config = dict(
    n_layer=23,
    d_mlp=384,
    norm_eps=1e-05,
    optimizer='muon_variant',
    beta1=0.95,
    batch_tokens=32768,
    doc_mask=True,
    dataset='wikipedia_en',
)
Each number is 128 + 24 x the weight over the matrix's rms, rounded and kept within 0 to 255. Layers, rows and columns count from 0. Numbers have three digits each.

# layer 10 attention query, 96x96, rms 0.0786, rows 17-57, columns 0-95
121120114137147156152093133094118094125115120110109098135116127109136113136143165114089121103134144111107144135128140134119147156120158136118127165126127129104125090122149137131143113129142146158139102133098116150105147162058098127120176122138141139147127116141091119130151129145144122127
140106134135116108141143136114135119105129112101132150150126121131146096108110124126128107148141111132113158143134178123086146144117116164135110116183154133104141108113189122111142155113133129135174165132106174171148125148089101096117097096144118112114109106125137131112132104164164144142
109108147104092154134120134161141110116111126141122143125155081113122143118147146111092153164136138149152118121142144123115116117165151126149121151134146137105112179130132156115127146096094132138119155103133109159085161140111122124140059082154129153134131077097138118138159128110127123146
137142106118099114142128139151112120114127142131133140143123106145114154108139139145135154128128153125137124092166120117144130142151095135160133113134153165115119132122147115144134111133149136103135125156093089119145092125145133126125108132107115128144127153126123134080183106128129134138
121138115159122138101116167146112135158125119147109130152108157111126119129112148154115131134095102169167091120063133099094145096150107149127143101138101143151135127125111125145135142127136142110134132129144132112143093070165153092080137096134137145117143137144134150125127141155145142161
092149151107153089098177127120165124149097144123099133087135140139122122147121097089118147115135086104111147153161142141080120135146101153102119117136137121123160150110115123144106131103133118118156122158107108148095121093090134109117169156162142142119136136137123156129118170127118102151
146142132131122131107121135142121132132139126115145140127124160099157152070126130122160103094137153149128113171166097149163114113130126121118105125114136123086100130131169112129131161104146110156142125087129094122131139132141131130114132146127124115095123129119077119105157117152113121117
120145173096145121133120129115116175130108128111148146103137108096096129123131113103123130181171126120154123132091100145113091163140131100128131161121141115129116131139127112122091084120126123090107136119151140126145099156120129104162126110195126129152106101123107144149123137101129149122
098147135137129111142131148071143185142103150133127141090124109103151157144089105136113155145124125137101144143109176129102126154148116117102143089118119136126099111121130086133116140140116168170092146115145097111144124104142114147093142148102127131135151146134139131111119129134111114121
107133127150128114108104115093159121113159148153135106162141135074132131130097112134139139119138134108147164163119141083171126128133097136131162112110089147085143159113157109128100154125112143123136166108126130123117113128132134170121119107122126146146121120124182139092124108110132127113
150147133127124124139116146134115174123119128178140125142158131105144155126107159140134137161134128094157155146143116131145109114138094174124106154120127097105105131109115130112130121113072118106152121123124139112159140112150148103154112114159102100092130128141116117138119151169139163118
139120111105157115112186150108086126160140176180162129118146139163129083131100116125136126089111080140101128103144125137075121144152107149103126119110167103122127097168115139136109153104122150136104118150124139118155149162128150068129165145135129128107127138102126094137120167168119119133
158162144102080132133111127140098112084193089152122121129114155100103155118169146137124150177119116121130101129132159105130161105105072140166125121141119131148126128115133089120149174078101100131089104122095144139092136130149133111098084100165140111135117158099155149131141127133154140121
144145095089133098120152160134110120121145125179123169145157096138135105144111151124120142148116102133121135153125137087112110121098106125157089138121123107109166119121165149138127091163121154139137147111125120127148152131141132084160127156145121138136144130131097152124134166133136137125
124072126092149163094121096091133094136142114110123168156115177178124143116125124125123112083096137085121119130130128105114144139143121129160145115081124137110131138111090166132120198102157164110133159133145154137133181106175139128153133122098145137161105133076122140113107128138118143146
129112142125144174142110127126126121105133070096125112168090166152079074138123125138111122169113136100138108135110171102153139130107114107170126140107118107153073154144116147151145096098097113144119121118135119137119134147164135143158138112121165147182145120115124131145100104141166137112
109111122128101151144143126113097151145124109127096093119108129148081143134132171133140116101128172104128151104122117167146161114161144112090134108131122138147105125139188146114158131109136107123122097162178104129104114132121164096106152158129101140144118162139119134142149134135102094128
068203132164145105126125147126120141139098122122136121149124108116148111135114131133105135131107128120114124125130120129103158141178156134129132135160114095142170126129112097147132096137152128113125133133068118126130090111145151114107096146152154107097106112126153153167117175125113148183
128119102115142191138145144180093138098131112075129151079114102113070155089081101130146150159133159103097103151156156135162139125109067099152142107130154118107097116145125123160120110138128164103131125084156163151118140170143123118111089092126116139138137096096152115104141117161182172156
091128125076151118108131162114109106141151131150170140107134166140107109127101138120143125099116099111129130175111143067062141127105131131113104100126175183128161118122145126158128164120133131138122171115177124160142172141146134116130150139128156152086070116098126099159149129119116161116
096099148143140099118157133137175149081118151167115090141107103133105119096144158112114101114120167095136109118101139134148143147106161122109138158168150125120105126155124100119143139119145151123089148111160117055148117146147159154169078113123144088122114141104149085130139127102085099092
185159114069148160167118119129090130109162106110124151118143138089147125160142149053134134167156178125077150126135109079157176140129081134169151098143152135109135088134117059096135113152149107144126134065128121152098169157131135125159139103111154142134129121082143116107114097075138172178
122126072177113120130112172176077107129140135124073085155114102136133123136171139185131162145128138111128088091164108141140119115107115129122122139138152129178127151144129121121139113134127116073123084160129096102131130133112113099110120152106130104152149102105091137180141115179172100108
080080096162166120092156128104144100140126135156164118139147134155139059135163126138102122089123105129123128107114084173123077164132129135100112095152138131108124152124111126137102133123123162118175127114124084146166083135119125175080184140130138151114098129095142097169145140116088108200
105111148078146082118112126109152171137148149139138168100187115125173139144119111099151137110129127092121106163132079143070136130103078094187155120166117160139120158153153153128137160140081127136136152109140134162128068109135114111129095165091160113099154089131124126141142146079106147144
090131136118137143120132131136139097136124170131140152069131157115148109131131129147095124135143108118137182146126101153132120120127104143113170129161133145146155150103125100131091118134139141145123135108060139139106134073114128087140094129162142124131077161126122137154106115104110117146
148142174141133149123141111089139116117110129137120096164111131174120109100147151153140104111125147127152137090130088105105149165093140105098111113174093132128134102127089099129140108155200146135149149119134130145157138150145115166118144072121124088131097149136114091165100125116113130086
133104113109157104086166126106144157138093149149109105103163117178146157170125111144126114106108126109096189106112099169078108092121114122098102096124111161128144168114090144123106137119147143144157140158151134119119137125094137135130141163148152091102146150124128188080120124081087113143
138157112112118153132152120085122158144134134116139168124097133144137110125115078100118121148135109119136131146142136150129110117127115130124200133124109109062102135095116111128162139143097125126117116147073116172111111128104129113130129111142118143131162109105167163135115115171176125092
159134112119127139113123148118135114127144123145136108135123124104099121070148148139105121127112147097174088119077137155185098145068160110161107125111115111130126111093162148155175143168159123158152152114145126131131144149130125131124095133124157134126102160114155119105132135117138109136
136100088130158118079133128165126130176127138176109147096161141158136132171123129103118129088098079149122109134097134113094133129140154167126165091137120157143152136089146189108106111141164140122097120131156114105119121134115121119120110105140147114114102162116108119158124161161105118158
095173153147125085141121127102165152100151132110118154141147087145136133168087069136122138119156098124119148145098150161098085113124156109103136127144165118165183126147094127153094110161146126116097147204152159107102102139098134093099098105155115146146103134157088108113165152100067083152
110117114162133136157093097088166145098159144146115111139133139114110109125144163108115089119131165117092123129193186140113087121117154079074156106084147132087126206147100116130134091145143102145135167110116089159129113161126153131158145135109137112118140134138097130118106102103111112102
119097090080140159140141155124143111144094131098147151119134139172181167165109128160117125116160153107143103103155129084133128098109109084109140099147134131107130150128136112120137180131139148138151110135130083126150102162136067126132180120139157151147148143152126146137130099104158168127
089131096123094084127167107114134112135125109108144174106126117133169127112123054115125136131129116098101167197138107130126151094090103134102119120151174160130170140090120097115124097154079097137151122159101065209137106114084129141120146134105132160097150131186142142100097159132101121165
137139084160073130161083146131124108123119104143159099143089142143114101130140161128127111172108160088131119113126117139145125106107151158160117151138131133116094116145106109133120127144207141113125103127146140141142110105138127132173142086097118136138112081164147101112201104155172110098
150116096119110135171097110145132093129162144108156109097133106092094090090134156142163142107119105117111156132148098089143115125147123083132143121128094113134121177140138097140157136127116150154071122138145083099110136154121097112110106108107137137129145121137119136151164132121147158137
114116146101154109100139152157128109155108145139131193104129114142124157143132079105162091135140077112090137170125123085112158138101076099143122093123125146123128086136184062156126135079111126176153151130083141181130168108079172119129154151131119129095106157154095142111172121133152112164
135161157148126099118141135125155095128113156092092105112158091135124146171128169152154109158108096148155106106116141155100108142118143176107121115151157138133181154131132166120180129131129116106136116167087129107150119158120103140117154118169095166100126148101135144121150133107113104132
147137078098119149142140114113141165111108094159148119155143140094076062092131115150117144110113114179102139097144172098174129134116137138174139117152134098140096156138104124118137065128162141134148117088123136139128117133139123134120133158156149134115133102114155077108122141165165086134
095114131081119149109115102133167138139097142116139097164192142110133140111120118157154087141128113103130099133152102139135097140145173102116132098132159119147157146118113166124092115118115134111098141170129123111136137096104144123135130131184091109114149136123145129156142115150085122101
# layer 10 attention key, 96x96, rms 0.0757, rows 17-56, columns 0-95
065137124142171140127176108180143105104134149087159119112107104106118131127139104105146110099125149140122125136146159160131126110066164142128130106176161089132119151113135136140116110160168129114142112147093122104130154116112120102106137139133143121118086142156101105133116177147102124131
120117069124076136122132140133141107118125148086151120088122165098113113155127076116118127120136129125146105164110144164124119134140101086161123128108151117125072117116155128159168109152175139116154158083118124135127125175089141123120133142141142087132143127116151135110089117139154103110
167115121122104132155083116156135129158103137128126108163100165105079114091142131115090122135100119066107131133101163162151125141165143109115126116091136150158148128107111130142136126135167103119098177143102103103123166096104136154118091147151142137154107140141137134114139145123148132112
137145120129112115116130137160145127133158149124082118150089107124122137138139129115127130124118132158142138085178143133123146110174128148126150116122121132143142130118166152154118128110102167137111134097111128109109122123106124126126130120126150103116133111113134113147097114140139077156
137144124137097112114149179095153178128112139155108121161117161132112131086117119137152106179115113119179160119130116111122136124121094143146128155132144116115122105129142115101141119142129116081152143133148144129123114138122158132144141080115071158104182161141139154139123116124130121127
121123135073140111134150125148139142147158113109144165115169126108094145084124087091123140139167147124093123159088124110161161100120082137128127097112136173112126095168147117134111126133127130113128148092116127138131149118121127091151101121096132158154122137125119114130142128121161153134
149143126129124133132125128120137144122144119139107171098108128130172130129100127125136147111143118129120105142161178115133076127117111156152123131133128110109115156169149108143117113074110126114131150110160143098143164153124116125126095127141136150121132165121110119127159141127124121143
157155173140125113161086133090119090174139092153134143100104133112126134108134126114149158139167124099144128152122128140148129105084119112102155116116100116125146135066116122138135145127138125147108175106113107142091100117156113148096123113114109140155132129120148132157138136133134134092
144102168050154138115103151150139154127155118102154145153095149150121121121078099139123108146130138103166126108096139122104152114130122096090152129136139122091081105138123088151158130143086129117164121115144130133137129129161121082170154161118117146112114127107149130114120126142169152084
162124123119076118127116166146135141116094125120119156110109165137113161135123127142082123095138147140145083115147145135099114151144064109148166158113098106116124084131133155139145136157117125143165123139132097118148167095152134140136174101126149135114090126156140118129112134138161164108
140146091138110127186116137102123125163145128132073123142110150152121104076103155110136147163103109097118105151162143120097155093154108156111135143110135152156094123120098146122142133136129106142161104121157141153148132107139134141119157086110103107119140116115124111119127114119111112121
100118119068124161063187128134114116094155092156137148109158138081151130077131107119143119158125098154141138153124109104113142098134114135134133128083172158142104116182140115115135125094133119199124124129116127155125146141131143119130146142145098150137134134112111147104126127105107133130
123101091148077142138144150129162160139130103099114063146138150160076078079165180121127101154114154125153095106114193144158136142112121122131150130146089114134103136145066170152169088120163122135123123101124173088139121119151134173122124114118138098148179124094142098092111094153133120110
151126142128114137191147121174098147144149149153116141095123149126104111096106137120132120139127118136122158148143149081132137110117116126153126127092126091131086157099124133114149126111150143198130103113118118136112128163115141139136166113146151125121135113134124141126123115133134118149
130112134116147126126111078124114128093094168127125123110104136128130143135124164127161105165120143151152135112113108120160152142126104116140142111109114129112094095167163162126110114106150096167148112152121111089100165152126172153149135131171135100152075110113120071106159114087150128121
108090127167178089101104136097176164124119125138123071155116123148129097152150164137097145120152140113126101115153136126109105157124143126092148137135115075142106129124093140128162101131135128125119105160160137095100120158168144120161121114108099121165133113163128126120101141127113126100
144117131137156113117164099113087082129175135125130137116090125142112176160132141106143107075111135109128134132128113143169096114140139141086097141156152124128155138137178123136145153108133136151106138147163129094112102090125127114118157136111128116113124137162100167096116128101107104123
131157095142129112108134115168158135154163154087172127140144148109097054107158111132113113125145138127137139152110139128105141136145114084135142156131167150133133089114125091143110117148130129107145111131102167140130105099127110105105103163149131149074107119122130116140082108128149138135
175104074168136148163117117143136134142123128135121117143104127096067117119124157123131165131122119097139067112146165150156094123114129137120140142117113119165080113115123165102119159152132133098111097078142125099152104132098157153122106066157135072150151134104135117149165110083119141109
126111148126130143121114173102101107137132107116160125125116162087125102109158158147134175117136098096124123155103171125139132124091135140126088097150140152130138085106141098154129110115113119123118176144147128132121121161138145134174105122092137139161084111121129073160127129106180177139
116133166148132130103141157118150082076113146160124132102142091102145136134141139099134096154092144103161127149157082167108147138160128127079125111184116113088120108135181148160086168130135137116138147123140141122152098096115153120125119115100124125089130122154102098094168145096119127131
163154102157148162171123143143119109115113161152128062120141155135084110138152196124119139145097190149096119100097125098162147156121160099141132121149125138125127097153080091117149124157155126103124121106140134102109139123144117130128148103113158138163152113083135084107097148090121158130
122108095144101087128163162148130121128161160133142153144133076165111121115108131148130139120137099148139072085127111180112125111124085118148081137114139089151144134182119139127113109119151116122091101157153111105155127140126142112121164154164109090063131119122100157148146123119108167147
062101111108167129126153149111110126154158152135127140145147125136138098141151100144100150072159110127134159142134086122096129131123145110131117099147149151110136139116139085134084140163108139149169110077137101153119102166102069136162126150106138116090108111125157145101115112142151164175
135140132113149150141131128137124134132148104127153135152160103114135131081136140126146137146124153095132065150132098098136104130110098084169137130139106140127111128158120121146166114142088093127120158103148112145111099123188132166140083161097172146137155104109166119116132111062118169162
110109134101148134119136147186130144131156159136169135089107158126103076108119090101101105140128118121132176146122121135154142128146114105150151153146137121131150117112139106117134103090151108131103142112125121129129140136105095108166101125169114143150112137110142132158121136124118162138
107120140145122116112123112079139103145118150143146096150125116120166120142147116166112122148109054152149143153092110100102129139086101131112107152172102134133177145112137106112096168134165142104169150119122117101158158146135109162157146105092102132137086164138116116137131132108100135093
131121151078170131100136091117106089154109145117139148083161141125152159152110098111130132144136137156123146143136099128134135100121102123129096137116136104082122163130128111070095140151090101130090142110158134165106157149107142137129125162114107153138184114144123156131134125080137143187
150152119153117158165153083139189139143114142128129139151067167156149121126136100102111126130134149112148108116155127128155126114136101120124138146109101116118142150095111126147147115145106126109090091113090125153115097152127123131152148129113145134155148155120128106139102094178158085099
143135117130125089102158151160147080138119163111112095150112141114128129124115166120114130096094133117148104146086107151110106122119130165157142104147078094121122156125164134139141117118108115135139144144137114126136114115084096174119097107106132120126108113148134104141156173160137099106
080107112106124138096143148107164117178118131160161152116102144105114088175114099118138137128138126134102105151117108097126132131151145148131133104099139129084147147123153148144082121123143123140116146128101139157097175138161095122129086152155128131119103129111133115152157156104149134187
125113163117105105159129109148209132087137102078141157105161095118127132165102085070116130192164101120111135160163150126105129139141108113155142124136160163139139154124130116128096160103114140143107138158150155147076114096104109118124079079149137158177099131108097146093153147086130114115
097122152141128156123114100123133139145144139123116113121106128103123181082171180102116128142129114126121084115148174088098101134144138147089134161115139124084124153133140160156111094135144141143168123132108089132155147141118112115161183130133144128129153115140116151080101120101101145131
141082080157113133133118135122110135174125111089131144107158157167141143159121143156104124153089138121118102125115101115127143097072129080101120133099110123140121141104117123113174145134142153113145082102168087126165114147142098159141169153095138164122128104114094170140149116115171195108
138125123104079118151132108138130098099168121122117164102122123126149113124170097080116158139136175112136117134131142127159122119133105105128146121131133137140095175154079101162196088139145135157166144107110176184094141118085135152156130127114114147114141124140111130080109076094160146122
127155110171092099128105151104120121103122149148130128126083093179137167127156135148128116139137126116134119152134158128113112129097124191107104125151141148149159086132100139103106145104185140091128115183151108129131102112112107127138121089100114136107134109142175099122164105135086109122
137118121130090144161132137151149127139143122152155122115136120142084117094149152154118117110125141121174110095157118099142117122126104116115132128105114144163114141128154101121126105096161124123116141129174065144111109156154101113128145146140104120144119138161087132152125147114110157141
155101138129130127140126101168095112144133134150147155110112139123094120136142143099150154157153114124110131161132155096170195144113116156164099106114124110119109066125143079124191134109127104152133111109116117165112184152133138119186135109102146090138125117163133144132139091150170124121
118122120090150125120124137140132097113133162101119151102147092126137158116132097122170096130092107147102100125135101112103151122106128118103162113115146152110187102111127096140135142116109080115121055175141133148115123176086132109125110157177124115111130148167118121141156142122146119138
143115080140118134086101085156142130139139137153127103145122131128113091129128118099112163094105125164102125106177137154134101156123184145128109136119141154117163144106095168120110088135150104090164148110113098109140117112121119159100146135108088118101153123111155117124096140132116093140
# layer 10 attention value, 96x96, rms 0.0603, rows 0-31, columns 0-95
140128097113145165147102121148105138115127163111107153119119146137140134137147168136126093134122124117100108124172109134116115133115181109151123130147113166130156144149146124094165106139121102142135135128132130120153114128100081171090146124089179139123158098144189110076087128117121136144
176212151126118119096120119156158123130158137096138119118097181166135117133130121131134083081134071152129105118079105148125114129099138094125114156097111164051145136122118156127142141143124151149117108078142150129149082101135141103111090129109128107144187151099107141135100104107153121133
133124153159151137127141133150112118148147112151113121143142133117126120156129141126137089170108151162134149138117131110111102089154133107087128149133100157083123132099102143157120134118128107127124138107099130143136129150109101097096144090133126156114140117108101101120111109129140148166
105139147136104165123098141129123114134079119116111130095097141147157153149147108109147121108130161162136127131096137128133130129091139155113112124120165120145105140115099162101115099106123121146146141116115138106100134116173146139121149118155124115124104137096100107099135142148131114107
100105141110162088155096113095117174127112111111100116124095107121126137098146170158137111138112141135127131147115137131136106096122090155143146174107120100165136142129119083115166107110140142149126127114121107136120117077075099123137144140139099153123092122137145154146103128156139119121
105071099133095151122192148122135135104080134108100129115123112125107107188114111121080148086111138083138121129149134098190107140125114095174095120155171121165131113114119133117089118118119144117155155119136131129156155106132162159152130119177132096162097137113104136161136150167098114134
171138140126133135121113146121109140138128134136142116093062144143126132116103130098126075133137164118128116163098137163099059115134157141118123154145106089149137107152145103167136121195100148108135165126157137125135137151109148117126110112126109158147122126161117118122139141129125100123
099182112150116103087141128118131125122150117136162099149156137132112126123131145119105108154092094114089152159105149119122117091190130137096156176142097163122105140146136088133138107191115130133114112131092101108093101147126113099140131145117110158137115116179144137146120071121176162099
126114138140164109149122146125105111157171086134140135116113092157136129125141099092123118143147150107170134140106114128145111100174131133129138094170118159158116117146151134128121111108145151159095142078135112094168083154123137111087151120121148120114118125123120135130178128136119153132
123054119159107107138142109088117146127097125099142127099114163140108101142141146124139120131111138152114160172120128120118092105108138096116152129126133154107123133153143093158138127144145134141129140144122155158102117140111123134110137143131102116127112106143132106146145106114138153130
117135103137105146156081098133074083134111135096118092120127130121117110135153099104143106158153104152106123146126133090139133151160120158118084100102142119137165157153148188165109144099108090140124188113094131149108104124091106118134118121126152131136116108139140103096127128130116135152
111131130082129111116173115122154127163111105120121127122109126154134105137093113120127155129138118120096118168138139130149125135103097112137117130136127128175162117147138160109147108114152135151130120099153141096139088120125136133142139127101122135153133103142108111122137107114126144113
166121142133126101156117104081115160125115119127151097090100113139110149144123126157148102166149144129106108144121129159144100097120095124131193117129114194106133135102132150151124123139135148095111141128122140157147093122127093138104126141119093140112107111137112140124157134143130155121
056142140094101109121148146186115157115127129162105115102153118105127129103103137138125126128116131128154108113114059107116171125157133156158124122150105163125116106160126151107137149134134138122109160077121101114153125142112082115139099139112146093133136137061144139104129087115113128118
154131141155147191136161118086111118133087114093131139110064141122148126135116113106101097113152118146136084125128143148120077175129156113111112155148132169118132139101158140164109134114163108154130119104182171118122120143122152157108090128142133109139129143114108114110105162125121076142
121121099109120131107093154112133125157164132114120109121103158133116109112119166096163124083127127113112115164151066129160146137125096168143150133148140153178149062080135138102118128119140118137113129135086103145179155127121100143141108131112111150140138109148155136107153113137139131114
089140088126165123167094114134122153125122139147143151152175143128127126118191182144147130126156110146060137132132113126127141118089110127147127107094094132132155098161116133071119136126129144139129112108161131144117146126132116119138166113111097160093136091171135152111108075111128118133
101136117129128154140103138085140122123154120150121130154099128133139162150124116105128102094130148109141098125139131175162099141131093157129126117138135123170139120140122118133112140146150120136077135112115108138170112110129070116176133137105086150150152105142158086112132133111114172097
104111175144164132126127193130144121185128138116158111119086091139140131084122148123120084144136133169125101158159148131138085142117128115158086163100130117190128121136138112139127133147167128141130118072119168092135083126125133128105132145158137094148120128140102109150156098134115162150
105090143145127147162140115120127086103128099123118149125110076103146159156092118128107152122135163130140158135158140155117167217138107134139112107163151130154129122129122158137098124077140107115147147109111105098153161141167134163159145166120083122146111124082156114081115131142128122108
158128101127143118123123154073126167142138127124147131121106132163126115123131149148172104134183136105143113158141096131115119144101132114144166111104131146146144099149140111084143140125113154141105128128177122114111121112110109157127144098135099126112090151129128149125136116127168123125
177134118140123116107118148134173079129177115120083111131112153118117152168145101118123116138120143176134114155113131105148134096118138125110127137139132119106119098119145174113123162135144143108138114135105151125131125109127158118105114138114115105129132155146076108140141126129140124117
105126113146159112142133139155109132146114116122139136118159172120116139107159177123124108148153092132133109142119132146140104115109146093148146098116130126139116124151154127127128141172127176152138162114097104109139112092128091123147117143143132117114137058143089127123079088163101145133
146111109132154118137100152138129116165143133144125105102112114167132131119141084096120116112136128149131168116108127137137170142185096118111130151106123144134120156113128129153103112160183169100104123132137117115151142139174113077105134101146116140130100155162110109128115105118170146133
103174120127107100132144092127149137100099134131116141154160134112110128078158120127124164119110112134152133100148107128150157096126125130111145149166112124076131123141112129134102133113118124102120109147135142126112113094135115133126096163102142121123158155127135143146110135141158122125
132121143123167104152121142102116124103137104172098152145104081119168162132141076140116143146102153136091085132109148144117128124119131095148104138140138120105113126129077127122128157139126130095107111126132146103077148114169146135136154111162136116144146145120099121113113146107119158153
098148183105150143145115160150063150144118129183141118134138107116169121137141121123124121136170107160124121142145146142171083109101135131119144151132128114151095121150147102134152095107137118129160107093113090089180084104107127122122171151141121112173126085151068104136134111079110129153
109139101142100062147130102172099111147083125113123115194183152182101107107150127134145185158093112136103153098158125145134150106128087124111134134141098176100135180088131166146098140122117109105097122132161117100077121172131122076115124087158089065108171113074129107157151130162156148154
118128145140119141090137131137112147085127119188143092156156108131136110129176137153113127123106120131146151102156105102115160145116094084117106164099129142103144118149116139126114118132122140138126131091121117126158091123108119131132112110099119140119154133133131138120147113088126182097
177118100121133116141224169129153087111156159075122119109129141118120112121150102118125165142155112151123149126172154147140100122115128143166104125131106166119127093109098136120133103126141118139180112136071112121132122088147145118101123154147148105162134080138119109130169144159107154108
153113083125147123105112127177135100075129119096064089094119156140114140094119143142126122132130115134143138136084166145090167094150080119184136127096078131104125169142113194099120120156085120120139115195149152152096142115130168082139104159110128131119143168112099135169158124140134126160
160124141145123128121109122169119151110097136153085134109147088147097158108100117150137123105113145140134148110137099147124192146162101115120187124136109117117138168093136155118144105111102142121134118153108108149137150166140141107139111127112074099126138128109125151093123125155167105136
# layer 10 attention output (transposed), 96x96, rms 0.375, rows 0-31, columns 0-95
142173109131096101116127144153126115128087158134113167143152099141105118099096064115110112124136115150190171124123129135115126122127122154163107137110151114120116165111133130166119173125099099114124117137136148111110160124099141082142115147142082111117133098123132156152147131168142122143
083103111125132128107153136108158117129067117096113141136133089117136172143080113117088104172138146089143129129143139174129173116108101134106139126153137079164104129161142178085132112164168150114145136167133108129111142131145127099152147135128130142090118099143107171148124135112101147127
135142125097145122153103135107112104109138136147093112113146109135144145115143149133137117091113101121114135134141137135098147138145151136131111125137138116127127110164165146106112165090157155133132127099111100144128156117152127107175147119119136127129108124115116127135130143125100144129
117141130118096138151138118154126150136112127123139129105131148120145107107165126163110141107156125118131143149149107137139121108148141111134098100105108111150145145151128100106183076129104130142135105157106123131142102115117119141127113179120121142077149125161135123140103141092120140145
134119139109112138151130150172101122109108157132149139126146113133110125142158114110121151135115106170144155110121113129115131148176150104132139120167153187125127117121118112161122131093111112120101133114115134097148125126131127119092121167098128132142096081121125091146131150090151127100
133152143150134125134106177129095138169164122131145116132108110105151114154127131110113158123186138176149107113106087135117065149083122131123149087130149109089114154090145102137143102144097090160135122125149120117141047131086095113097159154122136143136139154150143166127108130125169147123
104154112104106132088121133140093110161105121112142152155172130153142119105097127134138148131101122142139089099155112112097180134138106126131144129121126125156143137162078146112120122158121155115137125132088134158112129130149151142142112114120171139110118109044143127166113107131141140166
107136150146142138132120121130130107121115118121125126131162120123151147120140144140153081130100125127113140126137121100081170123109086166152124134137142109133130078134118162114089166117140114135144157122141156122140154130150144145115101114136164116131116106108142097137103155121119076151
125156130137115157137089112125152137101099125145097103137109127141138112164138155116164134109107122134125140114168129127115155156111112119089144148113118114131095144121131145158149135121087123132129116131124137155130141116125102121133128127101119167143153145174126095122118097147112104133
147122119126150123156151131156087117160134144154130123152150104143142131134166147140113147131099105167125122103116110103090126105129154149129112126134138115150102112121139138125092126129134116125128100124128144111126130124125129117111150136118148143139103110108147127107119134141122125106
125163171104176109133167148123117122115192129179128134161117117155107120082090127120125141118102102127150142132122129114117127135131113150104125133134074135115107117140100136103146100126125165120127108170133148116128144108152128114127141099145080145116139153125134107138136127161103121101
113124147141141117133151148123148131110134145124121100129119130115141137131144142112113131128110137170108113081104129153127132127111139123153148158153149113117086142116113103139120105150142122100122091154105129139138109108134123091104126137161127175086159137162135106099142135160105125154
127113152119138131120126114171100103121091125148091137107152138148129106165145162126148146163116145148128167089101104099118177134098154106097090139143144127129101106152104168129134148116127102130128133186127135113099161141108153115119129151110146108110119110126108138133114112108149136133
153162128179126111137138087086160118108108113091101123118089143138115116109121130118161122123150139141106131122150188141114109159117115130112138128128138109138151136110147095119112115105154152110107144179127123132111114119137155140112125149146095124137119139166108123133163135150130107104
098095102109115110120146148134129131165126140122149148138153153143122138127105120146120143150132124113131124119112113100144152103125074144117130120114133102144083151161082143115150097148097145101131113127096119138130125113136120119137208168116154152110145116104121191147089092139109180148
135152159134119110181180101142119120127124137101108139104146129125143128134135106126117143139128134158119125084148138129103122126156167090100137150069152112097116112154113110118111102109133125106129125119148121110094110152156132099128124129180095141142151148125123117138132137147138133146
140121114113112122124149160158161093138116151124141127112132125129116096095129084109087131164095107142163159151116179160136125130160151125140110127156135114139120128136133126151165123102156131117125125123081156119108118170123113133135076139148119113134102130127130087117137160147127070119
119176180103083100147134100142108128092143102107100132112131152134145141159142103105143137144154146163125135117127107135140140129123130091138145122130128136112121151129131163113137127133087120117110111163139143126104121120139137131082093143127117167103126178131110139134131109134136106137
126100109116076129160144120142148125130129118144144160120103114164145146132139126082137128130107119153109102115156134090160160123158090165102156158135204119141124154140124078131144111115082106110111085148079152166118144094138135114124147120145166172086117118134139128101134105141136111124
125182117135106102173146112108121156121184088123101133118134151120127086118123127137160142111141104156090162151114127132167060099135147100120138117151098146130156165105113105118129105134126131143079122124138103133105090116134106092128129132153090112142150175177137129141121149133124149163
148146123152128130131146129163092130103085113112130133137135111113138097149101111127096179154107147123153123119131158162134154142131136123115135164136150098147091130146085129138133126127119088114147130131106134115132134118138133116120116141121117114125126109129135124132119121158120149129
097118114103123131134094105094116154121134122135153159103125141135158110147131123145166124143139113094119144141138129146106149135160104126110146147129121149114095098154146112098148093142119158123146106116177106156129111146137098133194129092126153136129134113123145126090078102125150136140
113140106118116142111114138124149109139110142109125110161124098139115119133154107128115164140130111141139114107144162138111153138139106133132157154143154116113140113128115108134137102115147147147118090125107151141114119152100130098092138152149138115121131115131120157125130153146162077121
112115167150155145164143097127132111143133112139136117161156122099186162132154163143145119135086151103102131167154129115119154133109138108077130115105123117125102113117134132130151153126074125187126132130111109175116121125101126122149108100102139152124158133121121130139132083127069076123
133075126135155127125118143121117120109112129127141141092114130132130126160113120112153102166144108110100164160094176135165126128095110129129105103155128135137153096123094118099125133136135127133139155102157124122154136144122150152118131113128133116165128125149099112122151160091155109119
116107117131087126102137117093166138144153141110131126117118160138190131143166134157157115111105127105147081133158124110133117140100159133124099152160119161132138146126150139155161149111133113122157093120128130158154095117121134147121090147097126077071110136151130156091119164128072102104
126143098126062128162081144144179146112127143181139114083109116147087156110171197096133154142114115140099132135172139095142139142197093157111123091156172128126132137125153126158120129093115105111104092160123142152121127111110116114099110124146125143086124135126109104131125127134142134119
147068174108217128117133100115117102128143118134140139113117126110148139120112121102141126115167168088112150154110180110115170124105160139127108098115110104135169107127116081121120141116139135152143144121079157155111174106106110128145130135107149129188090151174102129090173140094096130110
154125139096132117163140090091146137136119071103132154106126127098149165126089099104123149144120130118092120137138134130147107123130134149166132099158109145148105159166167109101163149127141121140112163120102143122110159135137129122123097107135134140151131117122132124102125114126133146114
073128133126157121077122125109100163153129149138135117108119118155153068109126136132142117136138128131150108154134096098133112123151126135107144135110153126100089119141145124122109116142162128151124127131215114099137103126136111090124168117124139171158125128161108134116129120134163097134
066108140083178131093131130099143107157123140138186129186126134118138088121128085149141132134099136111147155122122116107096110147098134116093134120168136161152149086147118093144145101141162147131151178127141117154121110182112122151161167130077117158121082103139167097116097122099075151138
104152132146161106158094083113131089105126095115147132151142131095138094124138147161132118166126140079099158138132168129106087128110173108075103118151128135130193140151116105137131114148160152147110159135110120141119127172092130084142137116142116106151121130142125119139133138104126141110